{
  "d_model": 384,
  "init_std_o": 0.0406,
  "beta2": 0.95
}
Each number is 500 + 25 x the weight over its row's rms, rounded and kept within 0 to 999. Layers, rows and columns count from 0. Numbers have three digits each. The size before them is the row's rms in percent of the matrix's.

# gate: layer 11 MLP gate, 1024x384, rms 0.0357, rows 588-654, columns 256-319
# up: layer 11 MLP up, 1024x384, rms 0.0359, rows 588-654, columns 256-319
# down: layer 11 MLP down (transposed), 1024x384, rms 0.028, rows 588-653, columns 256-319
gate588 100:492517495503504557480489482536490463519554520512499545501476500505442468509497511466510520494503483505514488525484484492512467433458493432515513500544496500476483508521495497482480559481545483
up588 098:512483450487499489478484539526509526459528515504472551505466490466511478553537507501487541503524494496475487491538482499532529495539502546471488506509520528509508537480482497533472488560498505
down588 100:481467483520522497504465511537510482518504505516501507482503463517528463501498511503529527543510469512520475469507496489501479489525498479483498477504479520501512501505484520462517521482495511
gate589 097:500498522492460498478510460534482461480492456487455521530554498472536459507557493486507480501495507557506490510488530506481505463459505550510495469452468451492494473462509532514504468528537493
up589 096:472486455483487474470531540535479441519535509483496539451461481538496495505430540523491487503517469493490462537490495526517483480505460576493512491511474492495453512523521486477510536507515487
down589 096:488479527527511497476511495498495501511481497502499453482495536535486445469506476511508509489496445532451493504552480455489536534482501485494474518471494506464509500457515536497491457461525484
gate590 106:478469497485486495504462515501476515518494497500514482514480561493502535549476479487473466466470492517504476478484471503509497461493495518467483507519469527510526466491501491498499511474436509
up590 103:507526542458503490505522481441490450498513490517522515549503480530537523470516540543496484498502511488448481472520475463498517471467511483479506480507519509441459505470491511512464487507472495
down590 107:504522470539528485500477513512487493471499520518524480484492532481446495480487507486507491435492477513497525529488505509516447501503462503515477510526493482490519490440519474488495496479443471
gate591 101:511477515451504467484466508505515540503505549505451448525496522489497490514489504508516518514497516492519535538515509513455531496504563522459493462446501520475472537470466500504522534523477454
up591 101:490547526461512520482540488524496486517480537522529505506446492471519490499531496451527525498511545507467480493463508476491508517459524474480492492474504551534469500498492482462507471520445508
down591 103:515488468501507473525483483491510474493507550531506495500490479510500523471529526498519487525486510439514497472507488510482446508502489523471490499490487500490503459447495571508503524535480506
gate592 096:501462507508486494511511497526504472537493505517506506517527512457491492543474510502494489466523491506537506515483490513482515514561499535436499481485509538489497483498464474488482524491525511
up592 094:522521490518480496521476501480467489557528497489475549472435517561489523509496546484522509529506522513519484454502438509503507534502523482489522486490566495497533508496512518438506513498506485
down592 095:544519471509504518484515544541534510503482476470527494503465552508491496528501490505477514513505482520543512530473541484471507498497515488499525528506463472544467436494489492509526479473497517
gate593 105:466505525503486500472482465529467457513505505535489523499541542516491480486484499437508519487499484490497455505504497446492493517534473477485515490450516497442488498448478479472483543502494532
up593 102:541525508485498493516458514502525450508465451552477491482470485487512537486523503513568500522498524526497484497451489523498534478500503513491489445460494485467429485511508489520503531467553477
down593 102:462509494498506474484527467488472513517487522478508506535501503493513461512489520479487519495464500472491498483469474470472526513512537522494494518530479501516521480469464471515490472516495484
gate594 103:501473485523539469502522489507549521503540520496496463504492468469477517504522459505490503511507507506480502531501500502539500512501527494530523534468480503512470502471506454475504485508468455
up594 102:479486473474493469509494508473500536548496470499490521477486501490498500501502454486495536500489514554494478505456467481505540510504515475522569527521461472499525520500530459544533457481544504
down594 099:525497513513476488476496495494515527497404506479486523495525480514499492497492492507512501497517516510476515489499498506480542471500534483500496483456472486456524454517495489489508487542517551
gate595 101:502521485495532423507453509453493502502524472515513529494519491533510537462523480506516507473503481484495503506530513514496476486541504486537504532484496485523507495491545483462509522543488429
up595 098:486467510519494529487500497501503459481509524492532528471482510514497531506543517531513425442528467465500489492515493519503479483479512492524492522560488481527511495507535543529524492468545549
down595 105:528508524499493478493501490516503494479517480507506476494449531505515504541509497473529469494470475523517505475454498454496483515529476531492522526473460457531516492416477559468514474516503496
gate596 102:548521528501507516512467494513503441515483523505469502495525483502493498500494480501506548505498491514497504486488550475474494456485507477482485460507527533525474484499529503480507468534517456
up596 105:465487490506526494523491469479447496520499510509513501542463520523553554505501497531492487461531476516493525451460505536553504481476491514528489527481505515474472488491449501522489477490499509
down596 106:518514518499501490546481488511491407491504481503498468521530464490553536513468480538492492501481502528536475517516475480496504495536526551475495527478499493512539512527486527489511491513479486
gate597 104:463429459482449518471498484518491493494522455541500541535507488512490511535503496487478479467481510488515538494533504512468518496522524503492499501474510486513538497488500517499542520487492467
up597 106:512524477510484514484477504478454466503504465486519510500475523495481480498486459512518520493547506533485465476565475510561495475524484496547504418493514498512478516500501505505494462488445509
down597 103:518521529464512512504503506478519560517539469492509455501548469533499491424450493509482517573488484495528532519474475462507493492512448494505504481454504466489472516471523472491483533511510459
gate598 101:496504482515458508507492501464555468538466494517519462505549477537537482494480488451503511546531552459528466499507507534518495477496490525506506508468488474507518501430468509497548521509525455
up598 103:507459510473517527514524540425489484576478478495491534514479526497494519530475477496527494478462499499510503485508500476496531477533484499533519496492531513476510511489502461481503528484487473
down598 101:504546539499507520524522517468559513474523536475510509509498461516510533520501506494521498478517549512509508445508483495497500458528505504476531468456475494481499472507494542499465498496501527
gate599 099:463523527497515519521440443548488501494462493524497484525456503477501494529484501507506478513502473483534468474520471500462493518486469487498487480490490496478467522496496460505470474498513506
up599 103:530535488482465530493508493495475480520527466490535512503472504487534493539530541504497534465477505520522487509461510484527480491546484492493542512494466504485465452479514511490501495488453525
down599 103:473504492484516532534538478485502462551481474492513464500435462509509512480507496575526487462499522451465504510508504530509477483516488476464480540566500541512492525486493486529498582506497453
gate600 099:507479507470500503500523502495478522516500458505558476530475503491504463509478477490537511493486533475510471521433465476513500499495480498495473495501465489512454505484474474552493525464453506
up600 100:482494501524489516510548459505487465542467531547480531531498488510475509522474505480474521485521506520521521500468448497528498487441494488505523511507523523530454502496531517506481500473474495
down600 104:488489510462446495468511514480530480508501529531501470531518501520504458485484475450521541526472492555496509530512450512500519443526513472479477517504479507503486526445488519506469493518472543
gate601 101:492493501482520518539478529454481537546479507538492508459493500468481455453476445491448493477518529516450478485510527526536509540477475487488484533495516522549482532489528507497438499474493492
up601 100:501557511486471477469493474516468488485466533470510492488512492519480449507454495503446437500546513537504481556543520466521507491530490527447519496485503459516492487510485497513494505487491465
down601 102:462476523462493465512499489502489507523503464478510458492484513483497535498484453482517489514490508477541537502495494498506486497515474467444483473512466497512515546552480457526494531522521466
gate602 099:525514521504542494487474480545478542485515521489525545470484500519512445519515563501488503473523494494478503464471518442540458427520456518522474504524472514519493485508489545486497512499487471
up602 102:528504492500521551476531506445499491463507479515505503485482501509554515533534510491464489544556525515479450486526570552475533490465536457498477480499490503456513522527472516504467515495468507
down602 099:532486510512519488479488496477511513561498523496530485466501514499515446517514504480518491499490482496491516473480499532495489503479512485438504481489462524489534509523507472528523485481534502
gate603 105:500531475514517517499469517485463534525516520526490508546486463536485516484467478545434530538507530550495550493507540528511517525522515520503483500470523505527514518491448508520482476540522486
up603 102:449495492516447521487501492487438475509506498505517457486485512507499500485553479514454481528484503515493521524460552536479520472492472497484495489532514481516482495510503478446483507531503497
down603 103:545514482518505498478483478551519529531523493487511474496518487491539466524522512544481529488527523445456496499490521533505520528499564475488519492467487520472513497487484524478507509508517516
gate604 098:510488491478516500453513537476515514560532534479491528489468499530504493445537459535504543504497496476490483485488498514504465462542479494492539502479480495517484505512509502528535521449467495
up604 093:538525501493447521508455485508524523556473479472482489507514491456457493445482479502475465514477508485492548466539494519533494476500524480475478483488497549485488512510457497514494482486483507
down604 095:505487517482464501521508538503555462533489491498458506466525513517497530497495482464503471455460519438493465475492482474514484523549485507499505478565473523546484470458488516488512572486483548
gate605 104:470528478477489507498517503526467506523477481505515544494540481503501504489513513484484490501502499497495487469486483530503485520472506480493532468531503480471482466477487499488481478497542494
up605 100:471504492483509507519509511498508501522531526518493494469477511463478536485495506475512463492510515545457495524477483477481551550535525472477530517492483479496447501504459506501485460518483527
down605 101:535533496457489477509477511454559436523496463469488476493576496538513502504465531497480506485494473522541430490497489492459473514510521530499489501511505526499523560535497487527520533508525488
gate606 097:502507533497490557480539508542512499478508501494493532498464484459498521468539504474481576504453533532522529514486489477488456526511557539485475508484500470478490522503515515519498479490530504
up606 096:520513474513510465508533503448509495550501487546502482525485512454474489536525506485511478516484510514515493496500510519505480483549479517545480527524513519517526509476485497531520504552488472
down606 096:512493512511473471457501500509496471511465510497505506517499504473494505520524511482539523498535506524473493485513495482509527466508491505549508472522504522504484500471536497470495539508472514
gate607 097:509449498510511509502519528520506521504503573490520523488525477475481497474513471490540484507499457466481522506514507487472490486505523504483505498458466451477479469467495483440457518525508477
up607 099:509506487494488485475501529506469475531491541477461480537456525484464529522506496547451487492514544480482490497519501492518478455493490492525509474514521481498514482521517527500502542519494527
down607 096:497506511485515544546515445502501500498514459513524502516487515495492474474465516531509535491508504513457558470558520529476534490565553506536555515480516492547479479493517483475549551536508510
gate608 097:510538540476513487508528477539501505519494480502506514486485531508522513541490497513516536522544497470529520526498479478519505466516498510514525462503490457533461548494462538502497518509477467
up608 100:536485515531501508517500514498498488509508501507540539503540506493497463463474520490490482542499487491464472524489532501500520546469449528494535494491474511505552512480501484475544483463502523
down608 103:492496552497502558540478501469483515503498467525536494502501532529481472483520485495503489512483487511454500475499464549479510505500508530508435517471493510478506521478524523500528467492512511
gate609 099:518497489469533514514509540499506485460502531515470488503485485513454542501500521521506506508495510500498508523488498521487555505499495513480517508501502484495521489501477528492501516482440548
up609 095:491502552487517469504533494478546459451474474486498486487493516506531480514521510508475501515501518456517518535473493471459521484485533454490504467492458479522514469501559522506460435447509496
down609 097:494446488460489513501464488510501542480489532487515510484466499493465544522473534466497493517517475509485523492512528493526484477497532469523504458503516508503467499554491500462513506505490528
gate610 103:505452494453555475512514529462519522493530466502474528464506531516512521476483507507459504503473524503510536495522474506456515513479523491521474464533487482486479467490550490505486495531464503
up610 104:513488462486516523485493517507523510491534474512530509477537503449467506522505518496572477492525482527483539498484491544491532523507511464480514490476506512487530540495443502516514486488488549
down610 106:490497477482509540508510513493525498532502505494488515527507442474556481462488510521537515548469472503513521478497469470508461507532525495489509558471472495493499489544488496482484516542466487
gate611 094:485511474447520551485493503499495456496469494475491508488504490501533508474550511529502494493501463538525490559489520514429500486483477513510528500508485499478512544530506508530520516465535547
up611 092:530517513494496481489500497514484488513555517509476430488477520479467504469528506516521555478511489469533485452466484497498503510530481517492432485478469522522493514470502485542461482499505469
down611 094:489514462459495494503509528502502473483499507499499535498505486503555467512546497482555486484488513512546481506502511491483479498465537529583469517502522492488503516506486553469473537493487547
gate612 101:502525464509489548495544496494491501464506515487494516502497514482493445538480473500534506530477511519502464543477488492473461542504521492515515493487468538490502479476456493492561519450490501
up612 100:521545561497541507506480543489498499480503548499485518494516491461481481482509484448502521495489472516516471478474509499497504515492515558510488465468490541481506524520513483487535541507501532
down612 100:531494525544495451518456537508527510472503583482522521523486525492495484526513512524527487487478495496549521467481484463515495479477488498538519475463508501435472494501537527512478492538503494
gate613 102:486484484499530549498493483525507519509520544513495508502492515487476487510467468475498529539507482498485517445471522535490502510541476527530489464497511476482414558489433467496459466532487504
up613 099:502504492485515500507533473513541514518500490474498520492529502490538473514525527503468493518509516478530475474544477466481528507506489500524495524485515486520499494487462535481568473524545526
down613 101:478515566520531504493453456519500492515505476483501455492472487483497520523485483496495502427490494489523507441490497475528480493467507536505511514489463452527531500506479499493483480466496490
gate614 103:529500467516487481465529496541505509514465488517492502479542505500492511442529502503454527507502512534501516482472433513454482483520485531497505515513506493491513453495514460496537503468500530
up614 102:511535507543505504504500499476449516556514502483465529547490506527519506479497520478550533528489491486495475545490494510463523488504493497497438466435546481466509471495485493519504488506477453
down614 107:493483455465488523476505493486524486447459477508487450523478461463493470450556504522478495502457475481503521477469534514508463496509496484431499500522503505438507509454504517465486496502478513
gate615 100:499512538536490487510539483479553550492510497464475521474528489522469424460501481478465446513485551523500478497521520474502514512481507490480485527469469458495498508506485503514463519518466493
up615 099:488458470529512459463478499506516552530525507516478517509506454504494493489521497527460486489507475520498528534564500495485517530525536515562458487508500518482528497515508472494551477517482505
down615 100:508524475481503513476483465491528520500496474518469488492488481554490508506488510520487488492521495474506533492500473528460489494478501476519490510512445498485515496472489471529472490483532509
gate616 099:468529528507479468499455523497483503481469507509514498499541497509507522505480501508483482518524485517497488509487488490494512463457551536448515509467499498430517490491513504486521460502540500
up616 099:483503484498476508486505515515531486501493513497529496510541529531497520531491572509516474524514519509488466509488472515487491508540482509506512535538511516505497490487470533515528496484502526
down616 100:504465546482508485491462515493503493529474513496497533483492437498457521464519428500514560493484503477483490533478478457506492534457490488487513541521480549483513477462521495498468526525511501
gate617 099:499482539490457496500467447495574517462482496499516509520497496501462550523507521483517508479466495531493458482482494471498516503500501460483502517519467508523499531465512487493509529493504499
up617 102:490488532497506517463526483551522518532513526490509488517497476493494511495495475537492501511469480503476559472520448457513494569516497495507518544517512451516503477510494550488517530474483466
down617 100:487524506538526475543553495485503512490496491487513469516482502499481541529486493489516445548508502534475550522531499465503493474472538475455506519517535464526489500482490516504558517520496518
gate618 102:512512498522499498525502512485512529527479555540510507514459487547481536489465454498501512484520497505516527511452481502472544518530524480467536502466536513486497502497498510468502526506524470
up618 101:502493463504545494521481469455488481536501537543499526511480509503470481514487531485520544510494501472472478483540469523519475486480498498556466585527541482466516491511485485524503514496505472
down618 102:498512433520507488511486513503534527511516533479488477515458460494502510560436501512511466519469519468503528491481491497537530552524493474516522499537524484440500508505520506515486492471517549
gate619 099:471530510501505516454523523504496524458482505485491488480560536514525501512508517489465502511521463484461522510528514509489520489496497527468523491497457480482510464462538515468454457486537502
up619 098:493494487503538540526525517502513521502499497523497501519480525476536504489522527517510510497469494535550484460515502484501478496509539488496562489510505468490499484498507509494485489491516472
down619 097:522439504552494470475507499515456498512486502522492510505526488473537458497509452484517495512491532499488527506485480538488505470468464506520476490502511492459537473460521470498498554522497505
gate620 101:515499479471482477501512489534473560479524519530526513453510512519491453487459474481521476530492492491516498537531489524486533518525488479495464503520463529542524493475498518529480534500498551
up620 104:477469539538520562555502520463483524534508473514521495484485527463526510524440505513519481501510494499525497485474512477544528527494498471522483465516545518476549499497471455480498490486478515
down620 105:507478510519510506507461517521502484495508448552526510532486495491516496487473476549537511489522502518506485451541511520484509468545505492521519553486518489488536468534525518525530472523469504
gate621 104:532489541485470544490504475530496481493517523488527517482525566501520533500482480518487485486472540515473555488534490498512503488509494548463536479511505474507501470468514516473494486438498506
up621 107:503482496492480531522534505515511520507489475467505488504522513514511505484484470503493466493467479492526489505447524507496458509506523483462494492523503500511522476543467520468465504459515484
down621 102:518500503468538556521509475507463483484478509497505463508531534449473514477490487443468494526524518485469519481487519530485525543536502483466487486487467488534511494496525469453462508444499503
gate622 094:499490563490452509527485506540485504517467540470504531485486488491518521466500523461501542522514505501517504458510459529511553513514522437501513522507457510501540517525503516503521493457513484
up622 097:511532500528552508513527512518489503530493512490523484470514451536534450549520489471535485512477494497513523489531482508489462472493513479489505490500508513508514521483489519487510516479458510
down622 101:505480508505537500521545563471495497523510533518506461494482527496472540496535451492515481468515519472477478493476546510465528497524507494465504521537476483489525491527497531485519492516468515
gate623 100:503532478490523525481510520471528479516499520509484527539495454472482519506504489488453520486477563551453479478471484506486478509521471517483474524486523529533506487470512459477515491485496531
up623 100:501524394503513529470480525493472496456522439497486500556535508498503489510463489496451547497511492513476460500490522506500509486482542486549448528492512525474512479523506493518529501543464493
down623 101:545510574476506480493501497531452489480485525515475493488471540518546469481542521457506529539515499514504519520524483494507497498525510520459529489478539468500484524446514527529507478522480477
gate624 102:511517509407483493438479497513507555463527529553450502464534537485535470481525529533510489511503488531482468493493523504514503501502514508489462474498502485526498486442534476497509485508495499
up624 101:509469460488508514502506527501505474501478502463529502486553503551493461525504517537507483479494507525494478479498484557501487489487504480472502541478460477505448492491534497449495497531482501
down624 099:491499473530504491473503510466492475487481476517476478520459491500499495470522504510484511483445556495500463506542487503472485498482496510501524528485522515522504457559447442509528486507505480
gate625 107:503550515540469509462505478499488492471495511581478514499535500491551505461488518556494484493516512489475516513449552507503491480513516521453484471510568511507489499473491506484514509515485506
up625 106:509534465500504511489515517478461468533472514500512522505541535488510512456517491533524525543521511528457552479456485504517507471478476482487466467471525485490473492478467496479512481512519491
down625 102:513523497540516488484474471481470509511519468462477491478512502494501490525477504481487546455521512495534491488508499509486473518504526570488483476467521516502535489495489484471519471529484504
gate626 095:522509488518452460543506493516509504506514490405446511506461488492465537483511483548511497533519479532492528514492530489560494516537506497503531513519529502512508489522506495488496481517444494
up626 096:490513509477511492542470468488451497471495503507498500480472501480462499527477503483513545479499484486501504467505518509451506531466481509484521512544538505515479487491503513460492512528532540
down626 098:476531458537515506507524472491489494473487520493505478544504493478455500499495460526543475513551496522484535496547532505507494514530486493507504543515526483540473503525500516498484462465522521
gate627 098:553521443492449504510503524536515491507495532470507517490520538496493479532469449510495464465552515510507495490519526510517477536505486501487472530517499519478477556486506499498505483502518499
up627 099:448490509504522496507471516513516515479517497510501486472515504503444504497513519475446522476539505505489503461487517520467497519454492502486521520497480514513444514522484515486446487524520491
down627 102:536496484511516508534527514489495453448483507491467489501523516479524483494500472483516500500487503447476459526511495551487493449500493468503490506492463460497472507554498499502485507511485492
gate628 100:542504473484488472513517468538507464502526499512519536469451491466503553549503471536508475531497484512518484507536494498482478467484520462477461508504501525483521533504480527502535486453501510
up628 098:498555503486512527516471518546463498486520497522559472523520499495528506493505494508497493449517433523501479478532523485474470520539481554528476535507502483503518488517494488490505488487544543
down628 099:485512517498495485501458482481505555482538494514522475471525485508520467493505478466489459520531483486507528511499495494506468540500518493513509534487515472496452503471483502480490492486542509
gate629 095:498516504512505482505479511544506493485525481542492495516514551467511489497537532494474504496527497523470481507479548417544502472506491526448497440472498505469517547495496530442480550487502510
up629 099:488484529492501516444471495556470502493463504517525541504516510483463451478509515522512491502506461474494469485489455520481489527494483529494494498487504461530544532508505467528512487456526514
down629 097:540501492520492489538486530536487560508535526539476492501474511496480535502492505525454517503479467503539430541480492483484487505473483472497488484500516521511523497459495514530475481483509480
gate630 099:543455485527461468531489482499513494530496482500517501523504526486482498482478499488501507489471525482527498499474513546489467512488538491500488484509495514519524505444531506511512492494502500
up630 103:518479525479533516481466487522454517491517516490503449482504531502455536528484493496514504476553497500479518499537504504499465523541530493484462469512473509524487504524479471464481567499493523
down630 099:494468527463516487473488477490477490531507463531534508484458528481518549497487494487483506548497455512462523468499548489511494460526494484501508538465556510479497483469552492492477494500468479
gate631 101:477497474511474459493477486446509490470455466481524508464523443496496477558530459518525479518499523465460466519522533497499463504510499504506507521517454470521500519511520539518510492500484485
up631 100:518529518487497464479495471479525525529487466503515500502531430536544563565508481493528494542516498507537503521509525507501462480454524524525556529509534483538480481490509517516519533496481516
down631 101:466496507477539546517469549515481439452491455489511521508489488493504486521497498459554472494510476517502495530530523478516540509561515502532487522528510481529488471485485528491537482449479449
gate632 096:500511480498462473490482534514481515500444486511465468487483496480466570487502500513515505486547495495502514476510495471504503496538524473494537500524531492501468449512527494486479533489511529
up632 096:495522495500492495537466457510507521504470484450465519494487496501478469502485519527482464500499506543470534493537530485538486482476544463466482505491510475473486547490558529464500486497465504
down632 098:501487465526519478509462462502535508474510470520508491521468521489529536486485520479490481503492469487535488526508488536476498512550470535507483502528452502544487507561501482468549509510495503
gate633 101:480501526469487534503482476484493536504467493484516516485500465513456533509469548502512547479511530470484524468507505498491489502520495535510530463502509503511500503483466526456511500491497520
up633 104:488468529488508514535498476490494508479446520482487545480479538522458461517505485461497483533485523507469450476526473514543461461486511504520492518547440515452504496459531499486488531523531501
down633 103:539510527487501491499553525555537485531555512460486510479530480505499580532475475491512543464499517519528525515495459494525523454441507488509502525442494503510513499557516516499524513483535516
gate634 100:490511477497475493528455502506508519483467532496473501510531535511476507467512479466474486497524479479527490504495517526491531466504509535481511513543537488516499518460493485524540471505499446
up634 101:500473498494513510483529557435526452465506512523513495501516527492464488498487529515510500480514483502489529522518519474536545483505476485513477500500469501527528494547529489504527546506509498
down634 103:472522527453501494491506474554484477494509498524497537495525480491512568497505479520517468511490481530456470501442488507549475507508538503483494514536503497477480532495518498516486516499540517
gate635 100:515487483505509479502536505468487541515543475466512547487555513483475428491523536454496486470487488537497487500526530471464461491505509564507513484497499410513477480503528469485452500519490462
up635 097:521508532522534518506511483472519469467511529547506517486464504503545531518473546504509526540537483485516505518501468490515437463542519487495559559546490505498480488472492526538525501515537521
down635 098:493490480472481491514490486518464484499508466502514481489500499470493499499493504523513505509484476519514531538488532524529491500476527512448459497501490461534532479452531473515477454562530473
gate636 099:530482505510500515531543467503523471480506517489517460497521530486521531560491463471520526506472469528491510501471494511540517462509478459512514462518493487521524497488488508512497532511495493
up636 103:504510502515489500481474483459535475514469500484500493470488495442515494534517472473496485545528493470513495503512505461467483533506481516467446479526492510525477496511541499517504493507514520
down636 099:497533491531498489467492525490495517466539452477456490531524517486521496479516513507492532485512496504518475518501516513491473508538517568477497513492516515534497548476467496528496525484538530
gate637 097:525493486510480488512511510517472491517462555483510511507510461516453507497489476484496501520495533524537541464525495516501496517468504447483520555551522565452488492517470497466501496540473461
up637 098:510515513454478521506499484453519488499486553507499493527509513502527493526519510454518500481472482484484502528513530510495512489530461523498489454515501493499504480472479477490515505507501499
down637 101:521523489516505509524461472473520510446494481492505485517490510472496514506491540492521529493510491481540525471504475503499508450463501450514515504471510466488520530475524508456505446491468528
gate638 101:483500480496533483483471495520482459505516469499482490526541474519514458491485496529496470487482486538522473501548457482525536528530489506509511476510488480485510487515476500489527515512497525
up638 101:522524480496464540534526501457478502454485509491493492546499522528531503476525526495498505504438498476504504502465505536502545509501504527519493489491515503483502477509491494497502555494467483
down638 100:482489509544473492468561476513556492474504506497502486538524504513512523508446499472526526470519517510501481503563475477515477475526511522452512508483478472481484504578477497495515481517491503
gate639 101:541501513514480456522499491468471516537543516464450509528494531514492472489497467475466505484507494488467501455494486498488531503515507486513502490521481476542492497501472469493482507511509470
up639 098:506480541482490534499520537487516446485493488477495482479484488493487489500510518497523506514553495513467515505498455485489485498461500488518519533463519521563521463478446467463508544470497500
down639 100:468492483503528501496511514510536490500489504504519494539502490450487460491494499514477469495480494511491456493546458519513520510491521507496471504475508497464475478553487546475520523494517454
gate640 100:478498512498523450526519513483508536530512514516483507560490468501513476531487510510534468505476441496505476476445510517532565487502536502521488534480519461483501516508530550487510484530489492
up640 099:498525517507487513535465429510479474473490474533483523497521474544510519487503547498501461505477508556476465517525502470495519535486500507504505504530488505540481473477511482494526508523505515
down640 096:521487517523496476515531490478514508521514498471515518532469503488536512472462493478525515494550506474495509531470489492487547496444503532497489527514500500510460540410536517521468471544541472
gate641 107:496526524508463508496534500542513547501507524536499528528504483495526510529543465497527467476481567489502510438502506526515487494468518503530510449474476503507489495505465482481475471508534515
up641 104:517507460515522549532513500512491499485518520542482510526522513444495530495502455534491482504501501492507500503511510469501505536517520461534480537515518539508488526473492469528534533509454486
down641 104:497506533515513509532558505520507503500518488480536478485503499500482508513526529488473494478483493536523465524485491528547526490500489508522482518525476465501513471485506487488543457496492467
gate642 103:500512493468502482520526535503462485536507466514534547511491470534486515482509489547487491440468511495482517486536510452486485505483515469514464495537543531554474513506506489504499485512476453
up642 102:511475527481528478497501468504481467490479493536504515494505480486554493508508520524465487496536496484476506506516474460463524531475518521457484534498437480461499544512505530471511510514492564
down642 103:504521504496499492496496503525493517466486497513490477525455454521514498528486479497481545501476493457549479488490488510505496486492495481469485522498502485554482513522486500528488478493464487
gate643 098:465520470516462489484515502495480493480496551505463533461482482486461523532476482537477535492498504528502478490463496441525557516499490527509537500524457559510457495498507530470475534469495519
up643 104:470472508507464508495455528478463489490529493483495482499499504516494537502457490482486517477501497510528507511517510465482512519501478502481497544536515487521494401482469470495516548531527499
down643 101:517511481473478456482487524522482516491533519516534475490522514470510500496472478486508524507484538520498512480521487470541492512489481532460530513499491527488460449519484488487502554497503502
gate644 103:555548460446477506484498456517449459496464543478518528533450513492475531499468467505513470449494496513522526498490473506562515506552495492511495515521529481526473471469520519518527554530523516
up644 101:503518458523465545454509462460460481491467493525487506488501489487473524539496488436498511535548483521530436513490489444467496495499487491497475471467503502472480485542491505509498479544480456
down644 102:493496491552448492483509508477475514469535527483517498525495537460528534492528503506461542500475496497464516519527527468461509492487517527580491522507463481465505451556514469513504505493520506
gate645 099:458488510511496503481472567459518514515492503519450519506491493500494517468523481489477469483510542471488559517494488542525528531492505506488494473551529480480494451507459551477480460493525482
up645 096:527492470522444484485491527523485480493516452544504491480536525485516571490517487500517521492477515465525534495493495505596517528513545479467481506524570495495483516498522508504461493435519509
down645 098:503524514480518470514554544486527532505489509467508512494485490475526527510522501493496492518483479471512547508487446496501492498488461565551467502461520498508516525563513511503523526509467488
gate646 105:470479530496467516487509501499505541532526536531499510488488511471491485477459498522536508538507463525512510479499532460447485466503440549499535495510492466470508506488467513495516456495492479
up646 104:495475497497482512503480474478501495489493499532469504510535495480467509504509542467543503500500463509507459437454499559480515528494490514498495505532548459509540536498474490492521527455506497
down646 103:478484496521496501543476479493471534505523489465516486514528492480481460518494509513493477510521516513538558512498519470525483464494469491499479465447524514493532503542491496482484474490505472
gate647 095:520531514473516517463481474499500513507503499457493477526491476487532453459508538482461517529478503523471484526509495452562498467475456482556502474486496494525504518520490505514487460529447474
up647 098:525459483493463472467483535502463457463473509520508501491507515490479506466483491511524558508478515495508527465489473496488458469539537481538454550551489458532491504533494502482506551505522491
down647 100:502505512509504475503502469534493528492491492473466505518486476477516530507546492491482475529506489517482488540537520532529486583510460498492493482501499520522479503500502484482524503533508507
gate648 098:486485489525506473527499488533480488512487522463505510505523537476537486499517517519469478438544515504553528482504475504521508517491485480495494521469497483497540506496463506444520478498541480
up648 097:443509551479484527508507519509494538499526552516454498522526484465516524463530523511456521460486548500471525517450521486533543491532538528448489504511544503500521525531478521509493493497508499
down648 097:489461438504462499521513483506476458471454505542519474533480521480489496521488476495520500488522475542514553485496478503508501480469489460513514468504512508482452541537486500528458478485527515
gate649 101:483505515468501476472519571521524510534479538494519529461462499533526533498466479536488468565496512475495507565512524487523480480487498491468515483533504494527517455481497506500491465546485497
up649 103:493477466522511480487514489528497503506513513457507483497456526501499538469490515526495457485532510528456475465461492465526534468459498457473498505491495525496490487493485512448475484453555523
down649 100:523478502482497471471508477456512481512524469493501515490502570509520510524478486528478476497530484517476492464476510498500526508518495523488497470472537504497512442531537537499505507533513505
gate650 102:460508507512483490482485488517511525507526530497456502481498488485474539493547537502478549494502486525501504515492473548513523499477463498557505500505498545476493517453511536492463508471511513
up650 106:498534494567508515482493497509525511551477481467471527530513511514468480512508554492487503515467509481513499488518503491494516515516501461528502510497434486511464477503492457519496485524545479
down650 110:513517497507497440513521548484504522524452471493479517516456419492500495469540464466507528460499546517532503466521500480535538499491503534467501470517494496522526488521524491482532477506475491
gate651 100:518508474507499506526438522501515508550544438472482525516505491491469511521482451484486469458475491553514471506480467532525462523535489482493540554507543514503513515469483475524541486495497511
up651 100:486476502460560469470511503480485494529495472522499515485486530511551522549504484492501508466535481468492547507504471485480523477530486498520515509515502478445499532478470502574470461534513482
down651 101:495480496473538507489509429520457473500504519482500491497496498479497496490524498449478478504519518471453510504470502526503534516548541556529482476496488471521507527517475454517502545531504508
gate652 100:473500541484454530497543477471503457482507459492511501501497513522530541506489478499510511504486452525523483538521478492513498448448554497489533540487478457525491500492492501486520511504460474
up652 096:497563520489481472499549468462542496496499461482520504457472508529546515484474505489533493527507508512549497568473509488508470487519472497532550556541511524490483524455496475489516518490549444
down652 099:489521448531498492461516520517490523493469528508461471500526479494511505526489545481522491511531473441465519506531484441497522513520467446458497518473473491489519474556540487515542521471469500
gate653 100:509503541529451468481464482480522458512514486532453496463516452493538488480494478484501487477506503502505498493500517473531496509520506477505475492487502519495457554503526515492496522508514531
up653 097:513491523483501515487483468531453503497520483485497524473484472482484507507548503505473530525490528486505513510530493442486515476461480470483506489496491486531478487489470495492510522457505527
down653 099:504502491492519522520506499467520511510493473535497491462470495506510472498491484500473461525491503494517501452494585515512486533511541487539502494504549516531485507515508491490482495542508451
gate654 100:546489482534476515552527515478553463513512510498500472503512499512503473496511452500505479462485536460489549487505522542539518517543455520474425538555489490466507510501496483471496524511522475
up654 095:509491478509524507474531509516524471507484495500468517509487544514532485488493476455484506516490552501490510502485475515512487503521486519496505478492507474518444513504480507490466503532441494